config = dict(
    n_head=6,
    n_kv_head=1,
    d_mlp=1536,
    activation='squared_relu',
    norm='layernorm',
    init_std_o=0.00631,
    init_std_down=0.00316,
    lr_head=0.00694,
    batch_tokens=262144,
    dataset='wikipedia_en',
)
Each number is 500 + 25 x the weight over its row's rms, rounded and kept within 0 to 999. Layers, rows and columns count from 0. Numbers have three digits each. The size before them is the row's rms in percent of the matrix's.

# layer 11 MLP down (transposed), 1536x384, rms 0.107, rows 748-854, columns 0-63
095:515498504486487474511422514472485540495482435476541463477514466511489482498479484472501522495522482418472535513504490451533516513497513441466482486523517505475502490468502508513481488489514521
091:486524500464501502493478480498511524495528489488525483536509510484492489494515489501498515519508497482501489518511510536471520550507508508522515477495499506482493495528488498488534495549539587
098:499549483476477497561457531470538490518558495451491506507522535524500550519506485546489530488486517511487518512503484483476485464485556495503447471505505550500523487483527510495517528524471496
112:523508457460538527520491510500515498502477496471529470503562488479511468506451480562495534512508497494479505466503469521496484473448499486512497455483495474500513521546501517507465518501490524
096:535501504495479491504476471523521514493558551510465520504475531541494472467441513503475483491491497502507500507510448471506487477492474524453492476502456473500545519465446476524547483515464464
102:515526476517506466485509478509480483499522514482498515447453486486514552469494481444436489458430500496493495494507480483568510471455492488499509540522485489513486520543543523471500467473484528
105:520524468481460478510511539512505531540545467496471487507523476512480548469478480521489518498552541517525556495483483437493460528499474471516505466445496489513530538497451484497499466474525523
105:498537468551477442458513516487506471509502487461542519486534541499505496465475488454518529512495530497465473471494474495492517491518504487471500516496510479488510472506535522422480478498489498
094:510492516544484498531473500515505541529489536517494493519477491514479524532539510501473522466455526519515520490461535469455512516522518529496517498498548527481482521514466513505451473511429503
100:503515515471550495497486475527502492494526498488519542496523497499496488522495498510491539498526489495460501509522463457459503496520518514538514525500477501549469499513512559541531511537459527
101:520515511484504482440433490493520494475536506509458504486494459482521517496486476487487488468501473493502476490438528554485537527486475500502528504490495479493454548495497462506520492531501465
097:537500516504478527506516545518563482495496463466516468506488487498491478465518500525475513538505518519478497511556520533505479468521497462528551496517496487483466572512495481494518487508512489
094:518494467486541511436510480511513541548500532483504528490493493502491462489526509496429495519503506478524536496534512509505506503509500515476529522498474501503482481451514530466542503501486497
100:511485511507491479480471522499524523461542540485441496500532490496498540507499541504501490516485484532466523487517520475484482521523501503488549517509530470467465490510519527509523510522576474
101:484487473507529474510507499516483466497455475495454496543512518495493488518479489508495504527487522489502444513480469460449525513539487534506514523504486528548521488468477467515492557520482494
114:488521486467490498494496477520482485531462479541480526511510506508456522479474487471475497460454536493517506507535486487482484557496450502481514502503513530487499479505500529505536509521507472
106:490484459453515491488503502490459463499501486520510499494479493549499465520533528500485471519514464477515488505519493516517523494500481512487500491500510441532505530493490516528462504451539530
112:474518484444483472479463483469487492533518541506487463486483529519499516503465497545491495468498470534536500516515466480490530464559557515487527479493540460535470522575529517501529534489488511
104:480543493473503485529488496519523487515522498493498485501528520484493514494512558493472482507509502509498534482513531450472478471515461491482504476458501455470474471508499538501525495518542476
102:514483480513478477503480488527490490487526526491494541479489525503510485447489510475476475523500465490537480466510530499498541515498512501519463480474502528475500496502483494479450517445521545
100:530490478465489528511480536531499487502461539497492552524447485487468518488512525532554539495522497513542494523501507523480489496474473525499454506494513516489489483509512514522522524489489470
097:522486484567495506429500500514493517491514493508512478541473545469480481506506470493491452496471528569503561503494501492486507441498493509469521524501491524497483454479511483520473487501489481
093:502516478488557505503512507546538497495530493519459506516523517521516548496558496489457526500531524492487518512511511497516538503499526462527489555541479555515506463479462511506504490484468518
102:473463514517524561520526466499527475503468492497505530551552559477544499535475495505486467553483513473488454456501495512501475516503528481486473503514502477506488499505490481538483477463483494
093:512460498500507471471471509482496458483541491516469511506521498459492518470499531519545551508487540484475474492483533485461518523564502477494517547494530504495569506506503491494491500544521507
101:498474536487490500496506510519504502519476508474520534497528504520533483522450513500469523476469523502514507482516477485465495472495549508509529465488494514470486496481483459513558537530548535
092:492532493499499526461531532520492539532528509474543534502516492458516520509499454496496538516510495503504510501516471523527542487526478497514531539485491534506530510526515506487511515514552496
094:479513479521517486500524574468483525508481457495472528501504487476512468512486501522488518498489478549493474481495459480439487449546518496516480529480507516484496502494495463488483528465498500
100:499525503501524488493480462510484496517499508508519505467527473493524554512506490526506502463479492529490510467480496529453491490495512506470524464538460512512507506493532545520494480522501471
115:477504506520498456476489459500465525526472461458493485498488498505506517529491485552538518484486517439540461523481516481537493462477543525464508492524483504493558517507496504506518538475514491
104:532473519507508480503487482491522505469480496514537494518496484498497489498492481499473490487519501470491434502455529509479477483438499491525508492525500464515504488478494498498480466532456522
097:517504483490521490497477510517541507470524516510558471484544544526493495478509500524467510524500535518490526476481542507523483468482525516499476528483492485499539512470474496527467501477502470
103:530492513505513513488469464528492489464470458495517501491527539472541489490488519508508509507471488511490495495530477503509521515529495515504524479480504484492465501457518486503472496462573484
098:492462543527494494483528522491512464496478500560504512459494459494491449503540518483458525465575552492491513472500511497499495515505467510502461479543492524530525502494507487537481496498494512
094:527474480507501480532475505503505493500532524525516503508522495499480519504527470489495475492511477499453505502490547500462459479471478497511485464508475564518521491454514500496512524475467549
097:467518507504513522496499509476458506492520507484541479503487511461508566530542463519480466494469505568521491442482510459515538517517470499506564492503494516507514499521483500511483479488516519
105:505542494520514539499518518517535494500523534544475510539467533519481497483486508516500509528466484528466450501504477513498526514523481498529504473543477506508511500461487528503557459501488516
100:492575508502476507523466513492547512476497478494465529511503534526444521511494517488454486487518481475475491499488486504550502501487495500492499473502508478439535488516505528500521504464513451
104:487554490470493551540515480479509505565455494455501486491525483499475480470529515441486497499515515518491481509512583464472504456466493457525508493459497522485506517503483486500518509498505484
094:496538505517515517474472469493522508506496512498509519535524442479505513471474463468476512494526442482485501536511548479499521489533505509529506455527568507500491513451520520514544475548503552
100:487444504506484496501500482486518502545510494505485491477509496475535571497482474521519507496527514494523494503493500504513491507472543495503488544518497525501464498557525484493469495444463506
100:529489513480522491513552543519513482456467517497516507505499533505457506438430490546517471519495476525499453455492498505506480484490472487546490462516507498481522519493493531483558469501516510
112:534466484491492488478494551503521564513487477531464506539531499502515474471515543523452481479517516535525531506494504474516480488498491496467483490504522487516455512526496534490507516473468505
093:525514497510508476521516475533495473483512486522511494527496516477518518550476524503461477438472514471520540438541473488460472522496506521487492510513505525530485524507536539495510474501500526
097:514537545468532522483459432485503489493472495487488500475494451494508518513515505505523491536499479545512476423524450504480476443541540473497486440491488474522510471524557490476526493505481467
099:536486508533488512504531474487565526500508483497537476477477479476482450516517488467506518525551475511520496511484492506506515533520480557477522508456495493483521495497493464495552502508497517
092:492476490524493510536533503517493495510520497496533501501517489513487459449485502513549501486500491489506521535540513482488519542520486504539492471493500454512526538476493530508500505511491514
097:472516465513485496533477484489509521483523530479512510517469500469544485458462519533495556514496497538496505546448517514461506504482514491485495489519521511555502508472501485481503515489491493
098:466484482492475476507504510511492446511490496492548500520574534505472490451510520521494525473510496500477480537525506492512505483492434474529492459499493519558534491501523541520524528477491508
104:484509532493481501477522545530507516496466497467513506523498508518517516452511549489513522456521471506452506498523501486489476505532503490465519520445541470526524569498482481525457484486469521
106:505522494504491496532473469527471475480497495487534514554495469468522480484528506506492481509489542544462528435467499507490490559507483489529486529480493462535516506533496503470519530495511489
104:502530510510543464474479476530540507496529477484479503498516532497471458493509496481498512484508499517498496512498520447494497470505531481538511499506486532489485461482448521522492518519467484
102:459463516457499479508492477437492511490531526510539465474504502498508495550493477490488496468509560493499492487524490464457509521479504530491493495496487505508533476557543506514477458491509509
101:510519479479550485529500503516521517484475531506493470499491509509521530482477431485502506529457487447505491487476523480499520508507523464519488455519497472535512489553474497479508519433494482
096:554484519515497490524478544518538512522473522453521498451523534473506543483482475495472507508463520488529482499515469497513480479520524529472499494476528518521485478457481502526508502503480489
097:531468470461484522506515449459484489553503507527483511537443525505492482503518472474473467488521469480482458547504497466520491497505498462514521492476484543503509511483494522487519507459510490
100:480509482500462501518487509503450505507480570507471500453541481511514528482472500519500511476469520481460478532493537524507483467490485498519529494510526503523498492475496482493515520503545544
101:470537480530456497560507528510466519476535508473464489482491509455504527486526522480533493482546519497496554488499517454527459540532481514489496485476550490516535487542508536471505498513462504
102:513495501471551470494442504482476486532528479504508489481519508506508534500503473514511515528492479464478488482525502511517494522506545489458493535504522499532481451505530502543542491506528455
103:492523509504509475514513464448488462549489496485509503526469509518491463504527532477501475474482534512500491555498465531504524529461532487489514554506465521482528510501519517448580475522477539
097:494504506488532482443551477470502514500512472468511470499452496501472466487534458524549510501536468479478510470513503497502499494481501507528468518535462478458475524531439516467510487463541482
103:486484565489483499497484501495525480533497516501485494478488503488484477491481482526514461464508536513455462500480537508517524482482480498454525495507477470481547467530490533515469540489512497
097:498483531490488521529528512430513515497500483487496433516472477483479477540512514514527494517520503519530451491524516555503495506491530489468480515485536502499523489460503494478522484502495535
103:485527503484495462485500482535500505512480515445499524481503501490516488503407549515482494516497487485559489540482487528436508475519520475509493490527494523507528569480520483465514491498493531
098:495489493487466463523487511530495491483473468478502486523495483528502505500521482452444515500482476537488484537482510481525470561503524479489526497498502508515552502531523539474512496478458468
101:501463527497497527450488450512481536521538508485489510544447497489460484507497534460531483501486495494489490508477529479490561494518511559503534473523468507520470484522523465512526498509479474
099:491477492507485495515526498493468509506534509497496549519515484500497472472538482506476468493505479550488532524536517522468489536484486474468508502516418509511521496515489479480491504525558479
105:483528488503484472481523546502522503504518454504534488499494456477519507488517509475471502482543476473502485484514505483485535521539497481485488483471500517514451551511506509486498486518518480
099:503488468495532513534523514520481543453463539498499519499550476494476496498552501491533476504457500470496479481509464526491520548534535511527490509472492544549467475535529517492530480495547474
105:522532467504489489502481513475501542537491530446512489477516493540480495494483513489484485493511506496525480458472499532492545486527499505548525543504519492534503509487523513503494472488555482
096:501513486505547480499544485469492435473451488532436502536540468489526466526474531472505511476523493493524500498498480492451536508489460479503460510452508487524472482460494552466520511521502495
108:484464479548468536465495486531510468469464486475493483508533490505474494506511493518525495517519463428507482514508521522489509481516486501471482463519508509494512500511479478509509507480530507
095:498478522527513475513474546541465490506505498459488537522488446513472526509477478495476492486530510477524495516492515508460506536488515500488495495541509517497507495463476509485472511496460501
098:498469472526497538466518468510487484509498519522439479473522474511484493486462520516509525491477514485528551522517493527503482488531538552509519479488436519483523542471536486525522491469522493
101:521516553506499490528494530514523497518478505514544518555493500520486437506475485537489497466475520465436511523469510462549491527489510484497504489470488492527494467490484535487482487506495523
099:479530499514493484457496527464491484509534511534440523546460502512539499530483525519493482513455513476523506523510501515490499494529503522483545518501481561503510486489531544475499468480488488
100:539497514487522487485477517510489527507569522529479511485512455520497434500471521532516481451463515496497553498532503510486491473503469502503529514537492490539489486493500485515467443490557496
102:520509508474501465503521524494526512489540510518505438507506426511477474467478496499484496484476538499483514499497528458547513519507507496521492539492527474519500516509478481521441479475512528
099:468504512484461493509497469464440499515456467528506475509542468531509475524506517516539455512471515544484458513498511521523465497534486515508501514500495483528499525466495470481512504493519554
096:506528550468513479464500466475482499519537502493490512517488518477507511494465500467505462480512496475493528442497535491485460482508557509521506486513474510507510550483520505485528499548486501
098:474489499515512533477479530534544480500531490506464505476501524503448519476471473503498521472520503506549517493480450463478449481498501495487490486477490469495503512491482488473481498522503491
097:461553515496509534482478490493525514502481493458505484477434525487534512523475504497490511482484538510524471501513532457509500463486490492501461522486497489520473533529516508498479468496565508
099:481502502521489494513488487478509480497492542519517476486444468526519488542470460497509498482506488521494483495433481499479510497504542504519478522518517512522446445511499461476554516484495537
105:498486510510480509496560516559509526466525496496516460516463504525469511478514514516527462462508518538515527530507474541509502548494481477490504517495516502497475544486484436484466500488462437
099:540515477531504537496493525470469503541477488539497431514502491505520513518500491519513555524475447518493543461523517492513494511525459499518540540497493545470484508499539554458526486467514501
100:536500509492499508537491488532514470453491518468530469469486518515521482524498484551509499503513479491516506490470465453528480515470487528495475517524527516493484476546421477528507477496537509
105:493497496532481493469503477553508489522533490463489533532487518503506505504455557484475494500559444475480468496509480532466473476523513466506526532502468472483520506535501508458536496530463478
099:493509494504517466473500511486537490544486477523503495486519523514546461474517537494475534460471508481488513516547494471442479482451449458493502484537553472510496484515486434450489516526515511
102:475545491524523552534494485497494482509547447481517458512465466457531479529501549526473488503497466553525493432484489513484516509515517496486456472499435485489500524493500503523482514505494464
100:509525519477488556516509474476536509539516486533531506499532455522517554512531488516542516548486502489482455518475510511469509463521460500539532540510499493502498497525448506502458515486510466
094:480499502541536501439495460494498528555550491468459464493469448487469497521483535527533508521505517483507461512472534475465473483479547494481491530492474493480474510537523472518482536514502516
105:490552485444535513463501528544523545525525476476466511512471517522503507518516504522471555481493502525516531537507467491538512499544515472493496495489502527527527520563492512500508507491484481
102:490501501508528478526537517452521533506552511516505496490510500527457471488530525471467490529543475501525522518502504498481484471493485530506544522488481467502510519495516539470500528508475482
099:505497492520500479463500497504505501439493542490499495547505443504534515495531488487518496517498474514510455469466493471516520507501497499505524526488506513464479514516521489544522517516493457
100:515473495507486524528506502504494515431456523508529503544521485474497496494492508485522469507564468496470479545527471486469512497481463504451488530523525487506488484486481492488527482514432524
099:469505517484490490489437448502490454550477504525546453523438516488509514522487501488498455479508450497457507511540528462497503494462477488492531512464494505521503461449529484520459497532498484
104:503526488489474477522505491527521500504509508486487459499484512491490528514471516502507505499508494479520501478499468477540525473475487533494513514464469469499492540514508518516522539459544535
105:524467482491516495507531490493497523497511495536506524506512474509550472475487487493495461506463527511491509479457451469526507531533492493491483467482450470509562477516472517506546533535518550
102:472507508460455501490518496510512494509522468500524485470494559465496512444492489481515477486489490510483475544423516507448490544504481503528493525517524520542499485443514464519505516506499501
097:531493517539532475517466489470492506532484519506460480489510490492514463449480490414573528461524517490469483525478510462492483460521524498521500493511510532491476509476475459491519461507527516
099:479470510504533534477515554461519469511509499507513535503476537465521460509498541508460520518492516486496512528541493476494481542516489506477475495503553533459509542533474526545505529443511477
099:534510508485462508440519467516458500505493482498475454479483513478454508488488525471502528517478499486529472467545500520454497507519475524520478525485481529514457532505495509505482491473518462
101:496512509467494544515496479500502522516497471487516513471461432476492523501451472484504523500513487480504520554501509478490493507501513542508497499494446505528475546537532487528502498476459502
099:526504536503503523458479483480481502426489504522520500476501530476474494556523518511443476484462521458490556491533461482478474489473519526538505505477521504471553503556518503542519524510474519
100:472515459498509508478488492559482509499475446544498532483494504504462447493492524531523506494496567493544456503549519491498490474499476500490495523487553505526463453461566451491535506471514504
085:464472495443543522502485469470498523472497489519495490509530485494511484518500525487517473513511517506500445472527508499493502505474528470546513477545471513519448472495449502476485533513512519
098:537518502455492507511537504472577497507477504479541481511502468459517503461495493529487485490491505509522483494502525484534496517484516490546517504468438486515510468496434489463513487541532505
# layer 11 MLP up, 1536x384, rms 0.128, rows 749-855, columns 0-63
091:481491529480474524477490551486528484501510541505524520482590495475510511460471520482560471504487513483467491531465483502498496489566496514505486511480535482480529506495488470471513528492515506
098:505525514502461479499534490494516537526499441479473547505439518434534495516465482494499495496512487451526452527499481485505496489515460511493472513532482477486496493508527455499490470527518575
108:539483559491512488500484547520507476498476505504533486515553535439540514541525485471540518504511496462512521486499484504525498503512488474547543514491547512486468532464494516513486483489499498
097:524500499514469511462523500503513524453499469457528475453479509478490517520464518487506509497491501543530519479541474516501501499507511504489474574494520485499485473477499505513514511489562514
094:496519487515522528481463520505527468491509472515562466469479485510548498470469537479539519518520509513525471500474488534487514520514462488492523492460500494494477513521515496524497483505456479
107:433512506528460477490520504499553522494488486440555518504492538541532553475474506449481507473483525484508494514512450504489546507493495477465467492527483481506464479512512503469483499556496540
107:561514496476510475454505452480502452500510504523471554505531513524500488533494513470545467475534501483510470460494485503505455531505524494464484493498496516486524530513463498489481471519477483
096:518443488486532509494539516465454479492487489495529490501456512510537519487508500477548481506501472458502514556500503540491507526508490475461497545514505512479548459541544471458498461473501555
103:536471493484515493519484478512542463485559480498500529510493528501504472535500487476512465483474515498474478507473521529487481498528517487438475498532501487523522500530492446483524489458484557
100:518517471524519493482459471495451536465520488501477499451514512518484484511501486518506498519476526504558495444487502485480460493458506465479490496519517508507521491495490443459511488485463505
099:510479546531494508501502567483484510472478542472452455509500479463520547509476510491500506499481484474461493528504489488524467478463505469529479473516506506473488528494532538457519463535534468
099:513502504535483520523523513506507510484509486561509466497542496499465529486512494478506524487540506524475541492497520519528513468511489521509529501499501510484502521515535483525473470484488522
099:477505523496503479492487510488473510482460487520495530486510483513495536543500532496521472457494512434514497521483497542515539484477509472476515447459487501482506510486482488511506512511499520
093:505541495534469488480535493506457527499529521459487496497514510459528526468520500518524496507512525489539490465524501523504502520474472492496472529492504483497504515488540518513488504485513480
113:518481493462549559485496498465493487520515475494505504500503468505494521534490501502458511472476500506489519458492452487547533510484504510560494509472543510509540536502506525533492499499518488
105:538479516515499491518457465473506476548512497497520462491530555509493512506480474524486451517499493476478517528491486507498485558488487512498511483513483478481491490495543524473516479509521492
124:505499476506522531456493480477498447522529487552460445485493555484466520469502542489507481539499489497556523463527474482479479491527559496482520503510511490483486505519460536512492471537491502
100:521497478450493504524492503523457518483432522460445487525537515530509506507525519527516532523493503484513490559521480469517507504507491482492471519478454503519471464512557533570520483483497494
095:433460492493478490519519480511514494473493469473463491472506527505495532492491506493492489514487520505465532539507474447517493490492511512519473555518487527550518473502512518462486496511477482
102:462547518510499485535495485496524509542532543495485519508537482521549474497504489479513521496541511515455519473538488520520524499518477543541506494496476458509535508512537480506516498468459493
102:525503508473473517512471528516454490516518474455556525498520502515488508520530456484556491485549525534470449485516519500493510474503534512555503519521479511542446502456522488485508510512526473
098:488517472497453525537535479479522477479464530482511483510482474458528488515507523470455482520536503474470512520472530512494493493545482517466451500500512496522500516501505492478519477493522524
105:505481501480488497447510463475476519476502512498491479507476523486536478515547479468478504509498498492472483520457509489486483494502490458539485475501502478479493507489515488496496456532520532
101:502501482453456501526490509491540465563489518521528455513521471475516490509453550470501505487470492525490465538461469508529516546523477530549501503510532517490555469490544504468507479503519479
098:478531538483510515477511536517492532479536487516551475489474529525516543476516466515466484496500528500475508562493480487491507483519506513540518471512506488546517507503491519426465517478501488
094:504507497470507474539453529491493492493450473553489499466531489521494483538476548523459482509496539536538517510463522466507472461551471465457492486472506497493494464523504482548485461517502562
098:519456539494516496506493488512508445469506484527445509456521521505554475529526484500523505501473535500461488479506492512452489487446541514523480486487486489475533490530528513495534511469545451
095:539518524510465514531461464515457514503458505520477487460506497463483495508485509471507505523493517483482482498492548524504555515501528472482521489515526520524548510495489495482496496523519513
114:517464491539463436516506492499501523503469501518509525515509496469516468506476522488514500509474504477519466509476489487485494513470559512480498466503478480485504523461425493520518491506477485
098:492465486481472522516450508501540502502493501480510496519532525561497489492480483499468501532513564447486535490517491529493512491526539501454513495550492498465476466492497495504480493497490479
093:462482492487489461515519510491520524520540477477457500486517473472506502495474470501500436514519524473514489479548522465497491496506486563473455466510504515510477518482514485480513543497490521
102:481525484459506448491523477486482510492501476537472505524533500482473509491526463545495458472493505553493461486514497511536429497467405485495537502499481481512486543491511506502480524533496500
102:498543475497468480531517484486501515517526492484479442469465509516503493502475522513495445509524509520492514487504502513481506463551501512518511488457500521466452489536515502534488487530472501
097:518479493496475530499495455472476481513506545492498533468488530486490481483528493496525492496435528494507542482487500493497495501476464466540473462474481502498498529522530472532507522496485481
095:552512474481504507470502460516478493488493474537479505511488539548495471487453521432522448471468506512489539493510475539506471458514500452501517524495498471483535465467504481489477506478555468
099:451532511476503498525485469495494488489499490516483486502503553491517488497459512526435480490475500463494534506478478493524488493454515450519491481530469493491465490502507533545517455489526449
103:497455494511486440487505509471514476540526458530519523456516463498496503503503493488509503523500497530526513551538543471511478493521551478518530533492489501500496513461462494483483507525561466
113:447494486469485552543476547496497488478529463533510499527480481464451498506462531480468497519504525503480478494474533479467470467481490540496473526507489520502519545502556489514505511474515523
097:470549502457497486512470495475451483482520499514531492492470510519506516469493468503535496513526532523498521435539485508530510484504494517535465465487505480525489513500513462491451487502484507
090:525511541478541576508503505470487517462484520497489547487509473492478493498482519478532510513502478540474460514482465482498494554516501468526543499503521482514455491495490551489450446527505493
136:503492511494477527489528486510489504479510498474470517502508500459513544497479475466508477504526481543516486491510459509538492495508509541479479522469511484476509473499511514471515483540480518
144:431510495508517496502475493504464533500514493514494541508537535504473521462494502552510491547513486481490492469476465497461529499470491480492518486516493474513469473518524487446499489476528493
096:507468476501518523537430509489513506513472500476482462474457499516501485507577506499532503472512475520508492489484461434521511474524496528485479509514530502541510564492451495485504509505519458
095:529514504499505492489501480562513505482511496509525467491489494510523480495499469533456452491523512526489484493550519526518487507504463524474487506508496506465501497525492492521525500462499515
100:496489507513522493516530500499555487528464531500478506476535524492443488482494508544469500466453532483491510556514538494505479471526498460476488513516471501473500486502500525506458476520486471
095:462473506523490497479502505495492509524499510500466548449484487471490521513506475486483449467485480516493476464497506496493500459508486498509541516469527492489549515500516462496464492530529515
102:522481486539521553556473459486470528493539459461497486479512516516438527499490460484497462480529495492501514481523491493511505509474479484484536543485461495543483488497530467467493482491482508
099:504505475487507510459460548516462528481481468514496518528475504551536500463528522462514496510495475497514475427512500492492494536518518518473501502485498482548504453478482484484488505517502480
102:493494494479482502543516508459495506513483510528486510491523486514488499514488506538560553491460548538487502504542548538487470464520477464456507484519515489527530498518508504488471494549462477
100:495505463505512453491486509501485537479521485489505472465525483477518514485450489487517496467478523522507489462473475561489508492518536493489518494546492456500499465495490488458470502495494480
098:526544497452502480479492503516539519495468463500499458533542535520505487533477471502494466489485505525538517493532505496458473505486503497463434507493481479463500486541483493536541512546468487
098:463532525477495508530512517487499507514519447493483459523468540521468505471495512512507504453486542472506498489486518464534495484467477521502522508549484543508539505441542521477460449507511464
101:513497495484493489504456505507491497494494469491527533487511492509503519478499480498497468495506506512467470498518499465507476528523493504437524429500502454518540444454432496492541483524449470
091:500532471452518503479493489536477503476500519534506478478498523492490490439511484492556470481501499438497497501502472565515524518512544490513517544471493484485507504469486505514488514498511495
093:554516451511530467481504492518520499469489477489536474532525503469424486478514463495533479466449491480480541488511451530495483560477486516470489476532530496512527518518525475532482522507535540
102:494485494509480519494516546500525468478502495506485558475539504487498514517435510522510482504496529436545516511477491503524500494534488499514485470461507528553513500495489490522525499520511510
092:495507495488487500537473509489475505485462491488493512520524456516527503536534549506483484535517530494524510529514516526549507444502502494485543512488489473475460547484495562509500541538546519
099:502515478470492494498512536471483545511516445490518494505488452500502491508551539475467493477491511485527467528526487491484485510456492504467566487508526482529553518508503510471520480480479506
104:522533480494522497472529518514471500511481497466496432478529526506499546504529558525531490551465538434514516551486512520522492455469514507520493492523546512467492462553495490486479494498477489
103:492436517526498510529460502484462509449509478519490495484536515463524524525526503436534522481495485497525475495477487511510521502506509487459539484472461502509543454501528571485482500479481517
101:479489473488473461510499560452495470546553508523503515473520504440502479463489481492488496479495507519528519493483492471536492496511462472496527482536498504500482487542501525466479536486525483
096:483541550516533500460483517537515520457525459474533551423500517537501499516493512544435558486484486513519488480510532485507481556506477515498492500468500501517471508521508513482528465493531501
098:503517495475460470522517506530518529527475452449487531496519504479498505487481512479494503513481480536490454535539508481479472541500482486512482488525524486465568494502525452497466471476487481
100:503500509472537536502515510475495495498469516507486465489486481475514498501487467517520485490488490494475465469475480515481456523488536447491461491446473473514476479497490516491520488473542524
100:429478502461497467515498516465486465502522492501482516502462515500511483512459529475545508485495517480501515463477485504496529477489441533483488538523486466494544516498503506476485487550548503
098:524495511475497511430513505493498499472482494492528492530444468523502515492518505464543476501473534499488464495512513479460476491498516496545545483479484528468534474495453513551472543472524466
098:455460489531482492553465463536473463463492505433497495532479535468489520471476502522487509516497479520538486506529460529476466491488506512544510523533548510496550501482505479433531505496505495
096:433519510531492497534549499501515465484476497499536533511456513501504485554524514523495452496516525481500521523539474509479436503510459546505529483497552510528444514495495507485487514518529496
104:499519513443538524473504508495538474521550498492499474473525535470527478477523495540512505486505519477502486532521515492543551514487475497508501494507450490513491491528512518534479494540458479
105:530537504508464504515456529476443446485491532528432525478533500477496533503507456494497497527528514504510551520482512460502501514505496489492513508511490521524507468480497518497503514536528517
105:476536480498493491476503486550484556456472512551552503481486490530532513489544477485468476500511529477479480457505497511504468505521525512525517516503457495498482508520477519491475513510520483
098:488480474483528503497526517501494520583532559522483494479493493480500529496454493526500491531507490490520464471465548507520498527488504516508508525528440494528525471502560496492491493487487493
098:505527489542486544505520486500485502500524507506505468459519483469494519488529526490502500527485469524478507518496501538509472477505492509484523443509493496541477486509540535499505507454515513
097:494498480488531469506494518461526492489461505495491502521467473515493439500503522462467477454508485524513486484512452524513456509494514495447514537498533532498481510510508510536522493493496497
100:464512521518499499493448450479503484522546482519438481484530542539466494512464528502487485482512529510516481516489524509492530497492499553521497528476520481519498513538507489505490533486472474
098:497482479519527530523481479510484501516527556463457507451488508477462519490450524494532536485501505514474469530486521500465469518530506517519497523459500498506493484529502472498454475511481475
095:539497472513481487497484451503500488510492479510514453520525517442513494529503469502521501514513488461551509493521447490504499479515485465475514529492490558489530485511469551504494514492472494
098:498497509517517490494484508512466506493477518493540481496480522486500460508512517514523508479488525510482485549534515484556540506488459497499481481490509478523547542516549464496494514467456526
093:455488495517518521489465492455519501492519554504507452543463566506495568523500487478482532492512517507494498480514491499495541494492507506535456526563489521460514515568521531483513484474502433
095:515508464499496509503534524441492518544520515514530513454477515566481471449490544515485497484469495494516515487494492523493506529483499509505521495456534509501488489506500502513485542436515518
098:510445472518526470542508481487522472526498497577474529541533490474510481508517531479475522539499463533511459476515511457487490551497505511476527511515536488503520465494519530520482517544487486
103:501489492486477472473503524488473483517521464511497515488521477469532545518512515492563473525493490450529479499479472494511433494491495482565484516552523474498482473547547502449486508506485511
104:515481500487455494529513470505566524490494493511486549471481574539487491496510491481494474471533500490494514524502540500484473484470497511511466493543525492503521509515432510493517530550498452
100:521531504488503537503473514498539506513496503492495508511539496469492518530535500488486490483520529468515531498510479500530498554512486500523488514527475499459480503508494539501516490507464522
103:531517503493468471520474500514468559525483464486485464507495544510483516481502480489508463493462475546544538468501502514515539519478501485534475556538441491500449459476499514488516472461536503
100:414482510515466475509536450509485503454491471426489464490480513507508495539495522515455492518500528498480513484466518475518477463544502492489477514497491454486496489502518472537506461470440523
099:476523519515549444468544500518533483458471479478502501489488532468473471461514527487479498504477492444484476521494538525494464575470465495471533504494491551454478534538590528509484513506501487
106:492477486437486523488471475471490515498567532489480489466527518510491494565445513546497477528500539562515483465513475502517528483532515504474498508485485482496501461459536483507499524502511465
098:488546487471517499508497476504528502515533512479500537529445497537452516517458523540532524453488453500489508456481501528487482504562556456523508469527480477510471461489473519476526522473487493
133:500541496536460479518493488519487502478469498503517456485507488507535499494518511502451473510511503509523466545500541527483498518513489465459510524442518435529537486486489494502474526464512487
102:499516513469508505498550490515490476495497484486509547475488518454490507424506520463538528534485546419466511567505493517502530555514443510497490473481554499515529481500470550507489471496471444
100:522495509514461540479486509469488479482495481487491468474487540488510498534498473507498504476476519503529494505554501493507473485528482506485558492469503503469488506540458471503521538522514472
096:515535496502481487490478505466468517474484490499464556496497472472488470530526472490508511485486536471555493505485493488505485500483526452510518542492500520428489524501468490507462517485531494
095:523481510483462482475498473450541467520440511456549513504437546489494512530518493547484507471540492545473533533536478500477491525511509466487542523503537506506507489499477463493479478485532520
096:500565510562480534503500510505502501485487527501479483525482542509541527455520546488475533479499503489511521496519502549508505525468487490508529495520454481493503482514559472493505524461494481
103:475511534524466505490531471487490495469481536483464464507495481509488445547544524534490500518474519529457464495527494498492504485497488470494503482502504508497493477531535513490453516463504494
094:488479525508510498490505549461509480503474472463504535523496482495533562500518486508485485461532515482507469488507479473520502490470518473517492493488500514462476526545483470504522453503451512
097:477502526495478491513508488526448498527524489507504512500544465490458493489538490520488548450547501490543509532534518533521507506558539496506525490475486473476446484483491492496464475450465481
100:467506461447526530510460495463485463503486517519496515503484467480493525519494479444474528530478508481498522501475494519509497532487519537533483519519460536512543482461484522524463555434483518
096:483512500496439485514491494498509481507472520464466524533431516504490495516488487487485459515483464496535519453547494483508520514484456503556512494488517505550523485490504459489456480497499502
097:489472506488532462505487521512494508484456520526494508498499503513509506489453510528521494494531507470536476495451485445464464487489491535487539499513531450519505485482513506475489472475511546
101:498492504493501486540510532525467491541489498510473506503467485466439521517492508493491478521498484497518516514527467521501470495520525505544516439488590485508485510516503496505523487469527468
094:530480546526515500504476521507516527492490471503460531497490477509469533495485477506494463486460507520557467493467526535543520488487511473493506548493495532479508498434472511510506524557479512
094:557530504493505480517513523477487557507501524447468470511481476505473477500494475494522486517485480487455555491517514480458502474539529505533524476477499495448510541526482517493482519519520536
097:502486556494500489519510496466487509501486544495518498531454467515480441477477511521460488455508534495533556520411516556484515521494519489520524506482467496521579500511506475497503486523529519
095:471530535513496495501457482472498511480498475473472527506505486509506503486456505508482508480457515502512570521524482509507497513494555492478471510505495489486483500522500498488483546454509465
097:483461492502454507455502499483495526508478512501515524512484508538500455528465496506482463491542462497482508503519545562487526487494524484504485501520526476483475478523541514502480534493532511